{"num_hidden_layers": 10, "hidden_act": "squared_relu", "rope_theta": 31500.0, "optimizer": "muon_variant", "schedule": "wsd", "decay_shape": "linear", "dataset": "wikipedia_en"}
Each number is 128 + 24 x the weight over its row's rms, rounded and kept within 0 to 255. Layers, rows and columns count from 0. Numbers have three digits each. The size before them is the row's rms in percent of the matrix's.

# layer 6 attention value, 32x64, rms 0.187, rows 30-31, columns 0-63
101:147174116143135140135168106129119117153159104156171177085130131129125112114102125112140131134124154108078143124128125132123109154087094140151176105074126109097123139164103128095130119153154153
105:109132149119154115152134146148127152128114114173107122105106142121088156111142138144120134117141108086195099070125151068105097149142172144145136144128112122129092091121138130129152133107143161
# layer 6 attention output (transposed), 64x64, rms 0.235, rows 30-31,62-63, columns 0-63
121:128164153173140137145101111151148115131147118111113117131098125142156168103109119118156171122151119143115095133148136114118168109123165077147138157143097133156086117124108157159130111108059114
103:118143138128126140133151153146102178179109154083094119132163178125123123102095122176147129114130153097125136152116112155100108126157148140141107089135106135139152105109141098151118183104152114
103:140106085107130113093123180127129114132102100160157147154125125123082108139157142114121083140141116106127138155085166131169123106158107142132158078119184119117112138120152119102128139134134168
099:107115082096117176168114117149127117115145120143108103140092114132128103160177112115093117132114115118096111087117172088150131151141125127112139100121133137164072097120133153141159144167111132
# layer 6 MLP up, 192x64, rms 0.214, rows 0-103, columns 0-63
107:101086125150118077161085129103137133100174095121137122121146143114137074133117150120149153160147117151138159137101127124127124161165137157139104131135088091078113112133087149137127125117145159
095:161107105114113114140123059142123134157138171156126124158146153166105140151145157156156126121117139125089144132098156140115149128103114140132172088119089176102155114164128104094121110109127121
106:108125128148120115142111088128143102098153140125174110162138133118122106099147173156106131172134115152088118133125092082108136149117104088132104105115072119129152104171088099115093127126122123
089:146101138121142133052111139101130136115096161143144092156116133139107088094122131113112101106103142139161156123146121152131147137108153105140120129115150104170136152174092132183142140084129114
104:150109135141155116123135115148096154093118148096137094118104149109133129160128156073126097116117104186089153123079136101092152109132164125152137128131112146126095149079121131102133114132091151
114:124133113147097121085103114174102156118103130105125149129099099151152096166110159141147119167152135133118166154126097097082186140132127160142112139148112153135127133131125135143168144157154167
022:135096073087092101114127127164130106141116168130127123106162130130157107126156141116141136115121115151087133086097106086112149145126100122163131161152145098157135122109087135150133166099095110
093:119088144105123111148105152126119178150132123103181072127120153149090110126148094151141150135111143123090115137122175105160138163132144140121144133136097100088124139117151154136107129091093163
113:112070158083141140126159126116129118073166116172121144140150102091097104159126144123123111156155129096127093166101114136132114156131102161117133127102135133166134095137147172136157116109129133
111:104123122170113118119107096142148136145100153138143132123151135098128122155121147128106091082153137127123140110174143120165176101167137120145188180111108142108124114156135137123153172155100108
092:115143129125118164096129162137182104108146116128128160117119158113127100133159131134132126128161159143132116148117182138094135128120128124128161161161145164113086166148151156132134075101172087
096:105112084143107107149125124155146191131135147115140133150189078101096114138161174101117162137128126102152117146094140122135105136119091142141159132153127168141158151126135100135120092134120111
118:118147135130151155144110100158131098156154134130121085151143138121142113129123134079138095144151144204152110143140167154120155142156118148110161135111074136147119147156092089163131129146135140
101:141118096105105149095122127103123149086129122184173145102148128114162101109118136125103155113178118119178134124144131127131142104118116174155178133108121148134119108136118180125128176133118156
093:123098157112120090136087098140167102098110142126119162155109117165128141127095164127140118099135150132101122150112163145143080145118152116144150152135124117130141086141093149115118133130184187
096:099144089132100126085120132143125146140136108157102089085162180136107141138170125146159160136160124165144109123092107152164133132122130121137165136116120153120127132118141146119111112141087194
106:124134124123098094107106106138187122129127131114131150084117111126117167099081191118153136090154089131147105131125126112123164123158084140150176132116142137156117148105117142160125140102122100
111:098105160150137118116114107187085128100131151177175115117098167153124146144119141111170143104138125140152137117100130138107125152150073138070127109143114138101122118135112133091113135156112127
101:135084113165123144105160134124079152148079122116126103105155125122139167131178131149126094091097125161087107139111118135097124121074123122119146115147107125141148105154091144142119121105171138
102:123108114179108152108166152137115106121129139149126100103145156130137158145134162124114146119167136175109194131186123120137151127108123129173157148153160101156148089143107146111134122135124148
093:121105131129161122166141129176137132096153074106140079127131119084110101128130128154131138136111115168117123148172155101113114170129110086070139155122120139139118132090139182124122130127117137
109:106133098133149066166124119179144127142077097122135128105156136125150112104122111125124117110146120185127085174140138126125140104130140094140120147106168120141186120105092133126119117136097134
091:136160103109105103155066142125140165112123087116112145135105098168124113148104175116122086099146124155136120131125129109164126105138131164131130125095147167115150149161084144121107123159169136
097:105104102111106143140154117123153155124125156131141114099122087149146126159154096161114116119109151148135070096129132084128103120169166131115142129127124106175131173143104131152119116089080160
096:095083142133200120144090104128134110146160174131156136087124152130124082102124120139120109105162173149143134104141126140102167120141105120119152125145131139101103136157087112149148103115117141
086:134100138129129133109088127144105113132100126104103067100134123132097158155175128140082116158147106119125106137138168098095109157110138092132168156085116145132112182106135125106131112137105144
112:120124165125119155141128092125119122081100117152123146122092129140151107123124162131154116105130127141083087155131144136161167156086140126131111137121123078178167151090109090159138159110124153
099:109123120096131118109134154159105137134130065132141093112130124130136096085119139145150132130142057146096116108064167154132132152142168135142165143152117133142133108093133164108132103136145118
100:113106082083146142127127166132146151152072148109132096092160127108141129135140122136103083130130126151112113176076094112119118117137184116106129116139131167100161130105115134113120141128145095
086:147087148160117143103161141105111125101155140157110119124137116150119103137112186127143143095124147144139119143140141136123136147158111133144143093180163165140091097090172102155134094094153108
109:121106134105170157103102102125119136142092130162106139125125167106107149116145162126150129113117112135103143101078136148115079133151186129134160150171084163158139142119109124137108164095128127
102:125112103115112115155131106107168087115156155135129103105161165121096138140101138148149133144156127185152138125113113158149113152066129078122117148121120161188129150123108119125126142094125151
106:125130145175092112111094147104113124140090134183137155142102106097111112169139154110130180096133123148109141140136110110151141158162103116160169094148143087145108154159114111144132146117121115
105:088129124109120153177097141101151126125145100078138083115154100155105098142166126141124084113156094145120135110137163108099119119115128147109130101147086148092137149148099123099144152094142145
100:139124122123140091133146122140172148086148109111116106151095145172073134112149151136142143102087114116084136122141137134108113130171116074157093094150114123111154162096136161118108148110136130
096:097074149107079102079178077154142096093146117137134123098116120134105122121160130120106100129146132127124107150118163141142123137179133126142124146143107108133168146116162095124155129099132110
101:105133135143081135113131128124151162123105116147148102121114155157147106130168170112101109129152121138102155084072128143117134155094178136175143126095127091099142156128134160125162156138152124
113:143115129172103153106167144115152135119141103107138128154156080133149088163131137139087130119149127123080098154093154109171143120151078114147096131126150127123182119132132106118147151129140165
090:126128150113127119148099143105156133112125157133102088123134178149134150113111164101158099108139144097138131154100170117152118130165160109085182172184116139102113108153108117116125113132139148
109:131134123105060153156098135124162137121145134143127131111121151132143119094108155130208133154151140145131161107121096107138140107176113129121117111136109166153117144123075161144160137136136156
088:146145108110118111170080117146151125096175145174145120130105182164130108169114117129120079113089109112115133153128102126152130125130137155151157103140111180119143101099129140144131140143109090
119:152090162131114116122110069107113150125128097116148072121119180143128078134107148125086119144142133105126144161116095131114137078132101123136174171119114122140121143153126142117144143117089148
084:120097145154113139149127099180129113146139071137129137107081122104116105140146118100108127127117101099156105145153139117126152150108107097166072155107113102103152161147145113172126156094129120
122:092125104172123097162145122139131132107114133139123099144135102120142119192132148125138142101146120108127142110136155132130129075149077144137118155103109105127138143152063123196142139095133128
102:131134137118118090135113116153170190170136121112125091108143121106112164157108147112157134096149133113106164133086125115110132141178180111149176143102098112135136102100120142122103123115119107
094:133117130114131141111135115120104113149084124153117132106105145168085137120124140117141143107118138090113148112144133143103085179145115111085176174165153129079142167138111100137088144108154105
102:140093127098097126118144143114087156074124174138089115099141141168099118119116125109108154160140063103125104097147148114127128129138148137118135142141083151126121158147099149110129150164162133
096:080112099140109110148083109103106124137137132150126115149134171113123169156167134123133102114130141138079143139115102137138141118086095183180121122149165170102118118131144135117120161102108107
098:133114140126136137130151100133137126130135157147188141107120154148137136156088112128108162138150144106077069091120127135114124190099116123110128114122127158114104152134086148162152153117090161
097:152065125117121153120131162125155120140158109160139128136136095106155110173127090112160158154179119118128127167130102113097133088159128126112126157096120129144141078140116135166085124107131135
104:112113125142119111087135102140164149107130148132140111169099134114140105088094098113100084079148097128084122116130148119123169096116103109096142122114113133157140167104085099112146109120150161
107:071109117125109153129174110088165160141173104095197126111122147128095124125116166140153152139134175075134132124133122120134148117137148131133150127135121166105134122139106106155108155124142140
107:134106149137127178139130106133118119121103110110117132092116078156141130136129073133164108125112126143066151147086116088145137127141138140156141107116123128154100172121087158101092135107167131
096:120115131129131102137090121129124121149135102142115102125127149125106143145154165149146130139117141051133105150182111110135085126101122098121148168123132116091112084145086130114153118093158178
103:101123108118132099146105131106122154111198117115148120149192161140096120134086139154101135149112105134096148146124162121122174129097107129128131164104154147148106085136086152139132123125109140
099:131132166116112146103128124142128135146150080123139103087155157100149145132089117085175135118116115146092117140143120111125110171110139124142164140135108166147073100114138085090122141128092162
104:096160089119160132097101109165109127133164126106128145164147111131120098139120137124173086141151133113155080148130117119125127149154114138086169153116110165180127124140102146136166098125107104
100:127089132181142118126096129139115146140086200131117098160142125137140113169119126152154114108110111126113123116086162141106106143163144091141145122166147132135147159123128112109110117150091177
097:115122082107115134110159100126152149106143160128131131167099129162139162117137148086122131146109102130115086110127095102118128147114188146131107161129127161155113097114123089092085121094162138
089:140112121134132093129073112092148141137128103138113140154161125145105145152126162083137081122172121135143083163140137138132138118162129161129139113116141134124141173118167149178139159163132089
094:137098097125109118114086158153146160102139148126123112097163125142109104139145119101137168120142123122123197087150128142081103117183149108108167150144141117126138124117099098112082130140122115
093:089162154097154127115119128128108154122132151124161162154146134133118149156118157168121105070157135158123160153085106108082109157126118115129135148135158128158149126132123095101130083115168153
103:122090147109103145083094120135102164180151123145107141119116098087109108091153123111112151094150121123108172144125101101107129154165152121174148150143103128116128128153115077112139112105116120
095:159072109176130122152126139158140112131130102117135097139085173134147118163095098122130101085151142170167126116152085137137123116130147127179138131105152153159150155140125104137133141153133108
083:125109117069154109102120089130118120086141113121114128171135115134163131080121119103146074153131119174164135153158143150119135126189150115086113134126118165131140129135129140153127168113114123
086:106154136132135131128135175105149098147088175141153098127118144133152130125119152166153068127110114182128140110126121110070144163130127107114139153150115140135151144108116127060150127134147114
106:094125137164144105123123084108091158112110111128178149113110089082155106109170162095131146094128116144134141103147146098159137146133137098116139120104148133149130129119106100161127166161170119
107:114120147118103144202157119130147177120117119151105159124132127101117095203105143149130117093166108139080145147151143117126107102137121163142122151108137149128118123156139122170101128120118128
096:139133142108094143168163126111142155108117147138144096138128129119118107145122090153135091132130087149146146121148139081148160172161114103095126143084124154109121085160106142159091133154082134
096:153124136131156142159116109118099138096148107138148104127110134166172152075103174098099098130140134141151126148123115117140136156144099120166129125151167117115141111170163158110094182119147106
103:147139123113121149123083101113154134108145089164110149147090149141195155162122176146145130150131107160136121149114153094116140130170158143116122149127169116109102112136098113116131134092152090
098:138128124172127172116133154141113131145152142118125113112117102158117110129132086130151163169133107112134110196067153129134129152107116140145123144161167174123147145166142113107177121116118118
107:116116146108121103143097162151122188158138120101192089139108118121134121117119125148114120069156139135080119152132136153105161159140090112110125129119141120137112174139128108114126118139113181
093:109170132145115123134148092133120159165165137147138104128129169173062087159149129125105140098108106136146116138126106120153157134149165123145157141160130165144112137116141127097132153160081130
082:128081137099154153143156122152137123169119092129169120148167149137105088121113143090112119086125177138105124171076101123140133094140153152128133130138138137149094105136087154110131152131109118
113:132116144130136146151126118146093122128102133107149137103150127190181099147126142132134077126152098186139111166114169108157123149122173144118131162133137139145088112136123117089091136126123099
092:162137161157145144131093111154150149102110124140093137125100138155115089148166134121093100118145150121098117127082064134112124143119152112159174187092148117116118112115113121128152121114147143
104:151116112110102161131099110136128143113157127156132088109130112120118098121145094096175143143111132197146106099109098117129106140160112163163158116138125113128170156096171143093104110108121119
108:094126134108127183142174125116132165120138096199116130153115106142147100131161159161118125130104153137119133138108137104072108137128154155110132114145154134124152149134074156149134109111100147
106:074127150158093137089170124148115142124156144117142133141106179136114127104154103088122130160109105131116104120175138127139098171155142101156137113117063174136127118143128140115118136128122101
115:131093143138073126155111153108140097107139143133129113105165158162084089145080122125125159106139099154113125120130108126109117107099126128136115139149170158157151136095127110100067140118118164
107:118084117151109125178138115122128103114129141122128109127132162162142153167122086131160130141112135124113121115094079143144111181130065091116142094133110135157106158135105124168106107112099141
107:123086107114136157155151132134118142073155145085117127162132163137116122110108164153157099098149165118134146173087133132130148112123122138146162103112173128109156185144117114120104148144114136
010:134155141147125140127114125093160188120121162134107116107145185154148161106141137068139127138143119123142160145113140110095115150154116119171123163167095148166125135111089117154130155116143116
107:142111110106142176163151121134106140137159104130141110114124174134093115137131139110173067120114144144136090098148112108112159108154138123115132169131163146080125118156131139100119108154075117
089:151128122156156128176079085172089118096105144148113144113135147127179119129146150118097121139149127129127151138156148113117124151114113133137125170121110167122146119112156110143075175152099157
097:129103120104118121137097092119143160128139100132175137089140151129066109141150139156147104115103098111131092080104144123149131150155173158111122173103088153140131127147143131155138113091131135
079:102155128125137148099129085117114108133124142138156125101132109087143106135123096139145155147139107111132137151135126088108107112103127062127193134104119132200116146113109127175152134139095125
101:131126111128138100121121099170118113111127117117161140104156095177146131133164163128126119132124126109101114110087120095144114116166149120178133100155117156132152139127112199161155135171092128
086:125112132145150179119114125106096142104103121164120129116115152136096135124121100099113155165142111172147123146126113149131153137174123074204103105142087130103150116121130110136103109128163110
014:150095106141108125098113133152143126100118097140093141132135171084090104148139156106118129128143152154129127116111160063103137134113087108153111157135113117132121134109102098094100182120164108
105:104126093113128102099118120185124126143102142136102145078142136115135111123111121083079103091094090158158116142101114142132171148092112100121129090129120135148143151158103134110146161118158121
111:110132152122106096153128141132146170142143136115132108081147112129172129125107170098177153150108106163097143092104149114128090156109117155104111131122124137138159127145103089170172155102132117
111:147112110103063127140102145140101159094180115142164094130127142124106128130165104122118172110127136166084101130125103140134104140109145162130107134120095154092145126109088148100142137146154153
100:082121106118154138132163127116176123094156136101146184120144138108157095139153125122114132150144142107162070163164138138120142164114124111183128125101116138128148116148103098085128142112130146
085:131139094122155137096104132135135125122120106141067141081112152136100144145090102142138132115106127095124109121142154105146111150082143133141176153175145154093157138175111094097129130104107147
090:124145167151145124090108157114123167103122131107134120142167143140109171099139113103182108133143180154110106142126108138129116187138090125112090166145134129122128151124105103116137155108169106
076:116097137131120117165137152125081150174096118134147147129152133137160116130143100145094086114164123172163125083126125111108133147091106184143142161127152146098131124147141164150106143110153105
092:140097162119106124075090174147112155102130147155138109147128131126123154132132122110089184143144117141091105125113148165096110179134117116160129129112139105132191141124144140116120119108169112
104:123117139110081171140131116179106159143133122120120118095132107134112124152157108068141172093171075108166120125138117133126122121121139173112152129137121183115144125132127112097114117108163130
098:127088118080102141144066174116182120134127120131120140130124108134134122152149153128167094116172120117141122177106120092156122122132162080102161139123146100103135131115129091124130113135159125
096:108104147109101110112119143121138147127156083097130131105145094071088125095153163105120128122178097128131140180098117107164113105153106112119123128100124120143165121140116126113091139086103156
092:135107131135132153108092141141120109085146129134116151138120177143116160118116112135122122080109127146122095129092115072122137131119125094134072125161134114101142130155090139135156171195154115
094:127132142117139190164131138143146112126133112103119154119115143092129141130135142113138094094160150131108144141129147128145112168157103080145137149157145121121176094074107134116110180150096168
# layer 6 MLP down (transposed), 192x64, rms 0.0524, rows 0-103, columns 0-63
106:144106134140159099135124180147131112102113096167111106126149125122162122131148109165164147132118132120128119076143172135146133107099174149115197112110155149130128150136145121160131086148111101
083:152125101093174089125140146110161130103142154164094139091106159132144140146144103093142103098130127113119092155148110150092188108113134147160099127167128130128143113112098101093146130129124148
107:132146139087130153107128142122121166122124156102115129175130127066150106133069108104134128104138109097138108144140153134120133111111103122108137165105173117145107068135115129124107084154155101
092:157125143129165116179118139118170177092144111110147125116147123131124145108100093103115125158148125138148110152133116173133090158155131166147083136139161168116115110131109131122110076154109157
094:106082098164115152126093150148134134125113076086161166115117138091114104113152127108126103147159126161137123181113153126108129088090123128124096117104134147153146078107124115103120126119125156
114:135175129132138132128107138165136151116105091106126131099113086129164141170148173138119110107105105101132126139170144086112112139194150121156121116116112110159120171135140155175105137142139116
022:155159096125158129161097149122076167108171159129105147135125144096155117165099113112118147124137128128135167152113143155079095126139142131088134115123097133150136120109194095122110111134120129
084:082115093141168146117112089106088117147112124114131141120117129124150124125144136168090137121106082090119130171125148080135139067121119109106119141138131140155131139122133143154151167184132157
105:153136145177139112134106094124107121106127135083097150118105110150166145089169168101129128131102108150147137130108121080079105158098115135115088080117139114106122134116111105141129131099169125
109:118166118156139082133147133136147113190139146150092157177130105151100115153090128151122136086092141142125139115189140130149145155153120111109118115142102135150114112145134170097150141101129121
088:091106115126126131174167090142087132168122163129136162139109109097150145128135108120131085160104146117136098119117131160120127155131095121130126109091095148161126156121185141121173087133124148
099:114117177088154118091134122150158137109125103164097174139138081139098163108149117157114115159141144113124083132114120132123098087096146122149136114096140128128143095168080129102123109124145114
110:128152132183119112137116086130125116136104156080157144148150142094116166112120108099157139106124131144156132159117092122121129116140140125112128088115107137101130153074097138149130149196165117
095:130143156171126105135140189136103122111104136107101128149155073167158093137137162108125143139105083135115087161139132133097147121120115091130143113089133118141118079166125094135120120128110118
108:166156190147124161138110151147126120143124155142115124146123159101135162128103102104115152152095141096123142182158108142163129139140124145087111128129130115157124101123084140143139134190136163
093:142157141131110072124133104153127157146148175141095148123119141108146127135120119129170145121149158097136118147140090106091114132128138120056116122150100164104116113069114115114142159162119112
098:138150142129113121117134153120124129151119125142167135141098125118126154127136159107095150132113114134150136073155091133115143117117165127105145110147144106121154186125099116213110169166114167
112:109111164142167098118101110119153137120127100114127149131132133158104106137116107127090154133112088106159068131111122142159086165126126111119131095130143115176135146153145167124147070105132163
097:160112120119126156087119150155146159105156160136148154138115124181153125165161150158105158119115076084114115131132105105143107122138130179101154151072123124107093137107124116103131132122132126
092:116136118120097098137172116127144153116124160097074101127084101106084152100115123123115134098129127097137137063128113100087099133124147102100137118105116175098098131126098126144142120101113127
093:108122154130167104119097184092137134153190099112108131128120067130130134096102134130139159121150119173111153127148094135148110122135133103122111154141129114111133107083127174092141135139157120
103:135138157153094141118116118140110149126155105102127098087072118145082160084118135145111099099120145109170158118171160119123109110160155086145153134154116139114141148105122132114107102150094148
099:127134143112142149133113104084151139083102121139118115138162143115159122110085116105113138157161147107114137089127083178182124158127127101137125129106109156135171136148100142152131081103092122
098:125143081130168130100102155118125122135117109116129152152117140162130152082157074151143156128129169147117147158165108172104120173163151101137108149136148085103110131140138119136118113131155093
095:125122144150117110154132131145108150146126119129148110124117142124165182115103118094146177162133119160101171129138142177124098175134128108158135106082157140098138175125144122104171131142089128
084:116187116119155077175092144118093108128111171114109115115146129136132148150146122099100116066148103071166134148150103098107099142133131149133115120117140114108130129155122131138156149126138149
100:112127130122118095089090118116120154128096084193123178129089125127123177102153112128140119118112126095162106106120148112122160115173122157134115110148157123129137098124129136067147137144129109
100:126108097146118158154147134125110144138147134071170125143066134133144174137101169111160154094107149099071129136097143148135105127144112176121120123088129132147128138139152140118088121119136123
109:102103125118129151104165169117125132138141139161102160144104165105134166122153136170117130174160130120170101147150124098104175141132109178119117098117144153156098115111109136105134141137084108
087:133121085163205140148169121113122118127144162153163164136129106128089140129109141156107112101102116128132121144126105135074153155099150128125144153135093113133138113094164137100105155106121106
149:128139144149128109121100146112092097142069101151099152152165115142120164129124176109144134104107115124113163105146128184140108122161185139113129135163093094149153133108106136147116121105142139
093:150094076118114121074154127139120128110085134124139133132127108128111139143161133147107138146119179138162132169122120097087141109111111162132134160139121148122157172077138171120117112102085127
098:128168116143129150125126153152152107143106116078140136153109114142110140111094115150096119115145156079129137135107159151077070094121126117126129099070123101184106127126138124139125131151093124
104:139123112147144101162138142151150121168129115092130145148132157108114143151150097156116104127151108132109140090136165129101091085094130108138136097127170136115066134099132131091161138128079095
093:111151121124121173121078116164154137146161155137188107137136113119107111117087184090135102149135150116142146122143121134134142127112112155129127142084172143141108106166128106082116127097112151
096:134113097105155153119148166109147123068078151141118108158145116124131169133126123133123113155175142134140129114121125125133138102065125125095111085140134126104164139098133063137130147148126101
097:089123129113119151142132158117154165168108109133124164083146119134100157111095177135115132127148170173145117129144099162140138125136114120086178148141125125138125167111103095167120160129119100
129:123143130145118153098108127115149122154125160106160112104144105112167112173118112110113168141126106145137120128123059158158130158122130142155159138128164140051138094123138106124151136154147157
102:125141135118143118196095138146132147106125140117094162121135125082093140125104136128151125090134152080151137160149132168159137132116110092098126139113146121126170072111116086131162110147115145
100:109105117141139099138127129146133105122133091121119139136112144167135154095095102122173085107168087114123140102153081170093115147158163142100131100092143139140136104123172087102140118139140134
098:108150151139080115130161113109095089137150171134140111101116088134146134149095158174125107123096109112142110119130139140133129133104093144089131135111097099128170117132159162176153135163108099
098:140147185158161134122138125165100142130121144132123190147138133092154142093118128154113119121125133127155077115099118141110122098088158123123137096128081146160170084146107146105143130138139109
084:157092115116161146123119108126104081121149099128099138127114149121104137147115086095139136101144139114099125161137145166126143140125119142086103174092097153147115111096158138129177174141115170
111:104106162131178161160096172119137128115143137119095110152151084132127095101084123136161085143100132122129095141134134133119158139121117159092107146094114104173165150155148132119116115152148119
097:148117123112099106164114126120139129185155114125125123099152101130136134124098124130181133140165129121126119137127126109164095151143086122175114101120153104132061093095144142129137176165108124
106:134145132118150137115157093114077113137153114128092146095156113128112101146112122142124160113143181101114133133130160141127113119131153110138133124101172106141171150143151115085152115135043129
106:135179120151111100149121136091144130149105148106176133133134140125143131156142158113135119112149114073116182135107083080096116135134112148168134125161117108133121139156161120186114136152122138
094:133161142104106144112061120108119141128122074143095111129195122143126115103120147155142129100131154106162107120162093158125103138111084103128120113130110128137113121167098143107176115116122138
098:117109088132151149102132146088109132146088106118097152079123108152131109122182149119127120146121189123128141139156126110110141138136156168121098112171116124119111192129113146082128134136132142
094:157167159122129178155163158135133103117136093181141114151135121084116121132126105118137121131121104129121130137100112169094093111125183125124127129166154155125091122149145142119153144086164157
098:163129160131133149111107138131154106134142085158089152152058121140118146089149136138138117066133115121109117129116131127132125075103137128117112121139094105156181161120138112128159165140111143
100:152146149101144166095185166164069126151151121137127176136109135115158114123134096139135152115151137127131122125124120141115114095085096161120135155119105132120160114135134132130176150095154168
103:079149134114182107114134128148087083141159112130107107116150117114113197136108149090122134131132144138131136091147115136125085134090144151173144122168137126123096139150095138096113115111138146
097:092200143104138155132100143098105117176150143149147109123150134105127158108107126110143137115121154110146103109122150132140121155167155153103111074135084107143139157160131116158107094117139146
090:120138126078094114122115151099152139139122121161138075067144138144107137147137130163133127151156113081140187130128135125158131128145132090120145129085137072132095142140116139151137099132128095
106:130134186125125166135128122203168158180141121128134123102149117103128135105111122130107144128129151144140136133142130140175106119118128147109142129131098082132131175109157133118149066127106100
093:158167207104141108112156127115116149093121120106115128131120123073124142128101123113100144143086134133106125122116112123117098118113137104171096110131083142143168088126111165124158128156138103
120:165149147140099134142114137080129131158088156130187112159148142130125116136120110117081131153133128104086154126101122154162136153143177100105152116131143122103125107145162130105108079119152157
096:117171134082123125085084119141143148101111134123143117137158088116123110126143162122143122130117118108137137113108118120147115113176143139152148156075130119127171158081127113059143138149156104
100:134134175113144137082080120096113123154122108096100122160126122144162095089127098120149153133120094151133138136115129184178132148088136146135150124148154110121149158122139135109170102092121140
102:090122092152117136173109146119154089116136168098059077137149116128114136153115108096147146120126122118131164112159134169134145125169152144110136142128146102138087138131124138126098108130092098
101:115106085128120099114159132111124083148150136102148151137142118135113136102085121162082080112098124135127126101163121108100101110083113094124112104138090077159133122134124132107118114169130162
124:127113158148119124103091130130113133132120141146113163128098137108115088141139104156064163125140136122116198113164138162176101141144138160138121160124115077118123121137123095109151120116088117
083:181117139147152187122122137117083080124117159110114157115112075148139161099106074152130139161142136131112114130145117126144122167101116136142154135133134121175143148121117138139160140155102155
090:135141124105094117132047153111100125119115108118121105136095095134183156087107130139136112133155149100117127154134160133194122094131110131118129103109113137167113138162139115156143161123130122
088:121117121189171157100102128117112128138116174133112124141147085118091113151107111166121101099119136147107082123163119143131141122127119127132141162128135177154091102130136137118194153122102125
101:152133155132139142141128127152089148153124136121094152173127148123102136119182133142093103142095181147136142091099091135120143152112144146124122149164106119167071157119140134114166151127166132
103:139128132172113098170126140129122123114151159114109096102151152121132145160115157127174149076133140209142103114084099149149109147138151143125118157145128106131109159113151151137138105107143109
094:124150133124114128173126103085130140148129147151093147111128144158134137079101132188107142091125138119173139086155141151095131104127130128131109147150118121153147082184145162137151113145155121
116:132207133131168146125106120119130128086136136121130129132101113125176140073115126144140101122107137133148112134133118118194114144194121166112115112155139104123155115141147143129115100144162114
098:158129146121139106139122152143102121179129120137111110139116121180115144124112110150079127145141117107157161102114148098102130119140076175149134131148178131100144171080123135104082155127130135
103:110095091155156123108121111107055122175129193138103154165110109112168149141110132118121168119117096125153119146105098126161136132108127151137095144148148119126142133114164146103143118145132124
100:150152106104114129131096088153116102140148115143121099116119120149130109148123105174105150099094108150175122122062124088084169098119116137119138109159123130151147135126137115125174123136082107
110:134180095159113124146097152116157123123171150146143123136124074138128127138139133163107162104107101123130128114114113100188113105121144158163142151146106110106144171138085139113137087138143098
087:144166175134121118139121151121117150095124157181117135149163109139109146105130117088118156155133147109165145128114131158147100114130155115136119063103118085152177123110180110147135116118135117
108:152075170146112116096123148125102123117081089133080153116093111132145136149169138119142112174114112102129131120133123164120163113130175150115170154145169144168125102111134112121129139118124108
097:158133142105139120180110135147104140133129155109148126133142139117123113142079124092156089169112137148122184152111114185140137131142124105137116153139173104137145082137099131111148152071135132
102:118143145139129171127122125128136147126121114133123120157112118147128119181139149110116143096138121130075209140143082080104133131102079170117125119132093122116141122093127121122134133127187135
115:113115126138095100101061150096136113135108181095109153107125157121077117148139078133150109134116129120135153144120085125105103137117145137082180153152104112116113165113137130118116135118127122
094:138104131128121094111140148128121121105127105120098115205109146092138122104129106082115175112135114128118154129093084135091149117119104141119105145103158145128175118102135167127161088143147104
137:084120103183143167149118091101118111122139140121095180137110096163101130136121118151118141122161122129092165103126098123139151093128148163076133100128125121120183136128135128159099116138144126
101:128125159139130061148113171102152117131158130104153121136105109090167126135169121114120130107141074114102125108129115138108160095135120166108155109165150106145093126088127151147156150124108104
102:160149092142125131136074141160137125145126128141108089086106068099164097107133130124131117149137131103111133143177095124113154142110136127117159156089104108116136136174131178123151163120129143
016:134088130088137116107147106116174163132157114135146082169134168113140108135132135127153093108098152159159120151121125180147117155154158120143135138149150132153131146161118119113095165139085158
109:148138142130113157103171181116147113155139129132128122138158134132128106144116084107118125150133162110144083089132093105149156108134101140115118104149108140129175130099145101124104079157070104
093:111132132111149129151153129141154131135149143122156126156111161145091127060152132144075124132114156124116140102117103154162122114138143134142135075144106149115105077127108105146109174094101084
108:122102096101154094183111105132111108133098124136099128115102107131104106092151109143135087094093125168117115120142125124119129110142141150083077116108136158146110126155161091155144117129161089
082:097106150127126152126100147086120125096125148123120115110104110117106176129100091127143118128163134151146145116140111082128152140098106135124124165132139126083107130099068126082169110126072117
100:141106105149102137140136135109139108137115147095114068175117119121094121096147109143136174122118129146137130130106106153167128161117128119098125151119171138150111121122085119107151091051150118
084:098162141125095137124131149160118121143142105091129191125182111160120086054124118159145083094129130155112142112124124131160128094117133106118122121132135135138093126149136151118166147116148112
020:136160141120158153096112100145152086092126169097116121092133151146156110123158145111146096093175093134152148109116151152118159149139096102147155156166155156114152106125131105135124109114102106
106:133113093176112137144157085135131060160140118107125140132101122120121133148140119126126139115129137130129128137134083167141089121098130150045096131131112137136091137101125122129159122145170097
102:146159127132118086126116143108163112119135137126095127117109090078090131137132088110119163126141111139097171156100067131130106131101137153120143119132121084137067135140131114134107184116132122
102:098113139180098103147105095145093141163150110151102138136138096127166168142134099160112158120122123133121124136129110098158102069123147134099118118136167138101160155124128139104159160154121165
091:164081123103148127174099134103102142123136117155117129136114110099139145122129121170117161125105161147116167159175141112151148114138166107114111125125125100105140195088160110130151136092139121
091:078113103151086141108141109106118102106138120099112144126147100125146114134110149155154141134159147123136154138121142199147138100150106116079133123083188138106105133102107124113095146148106131
091:116118107115130116151119096146079116147129147111119151124111105096141114116099123135094147059124082083170121112161121096135137115154162132160161119137141113165168107163124164107114130127127146
072:139146160113147167114110152111128161058130119156102092134097150138111133146109081155114114142163094078127132137114112126166134092146124160145118108138118125096150106108110109134093130109166112
093:145089092189104136145112106135131115128089153121110145138113092146151193123127158158144148134144156107169118133130089145140125147130143146126114113129103143121106113105108157157077118163160146
110:179123130100135096115127134110103149140092119144104127108140121109093120113100124154130102145087124097135139175146161103079123167106148132083139146136129112137148109139091147155119122065128092
118:133102153101102147146047137113146126131173114122160123117150113146121155148105109123138133154101137121130187139111169109146154152134115076112138091148131113110109104104154139136158149129126164
092:116099100088119139108147133125129078135129138131154139109107091100123091109144148134112107117141093097132152120159133131122119112127159178087103149136059151112120075095159133099138133150138137
101:096165139124168125131147131167143115150156164101115176147148097112110152145109107175155132102119133103143118150163099133129095130107157099142156096140103137163148129150109131110145132137083081
106:124113127175150115072141109128107114145117141136112188147103163149128120099096123145128119104091100106142108114151136149100091088113172160080128151115132105098100148137135130102116106153142113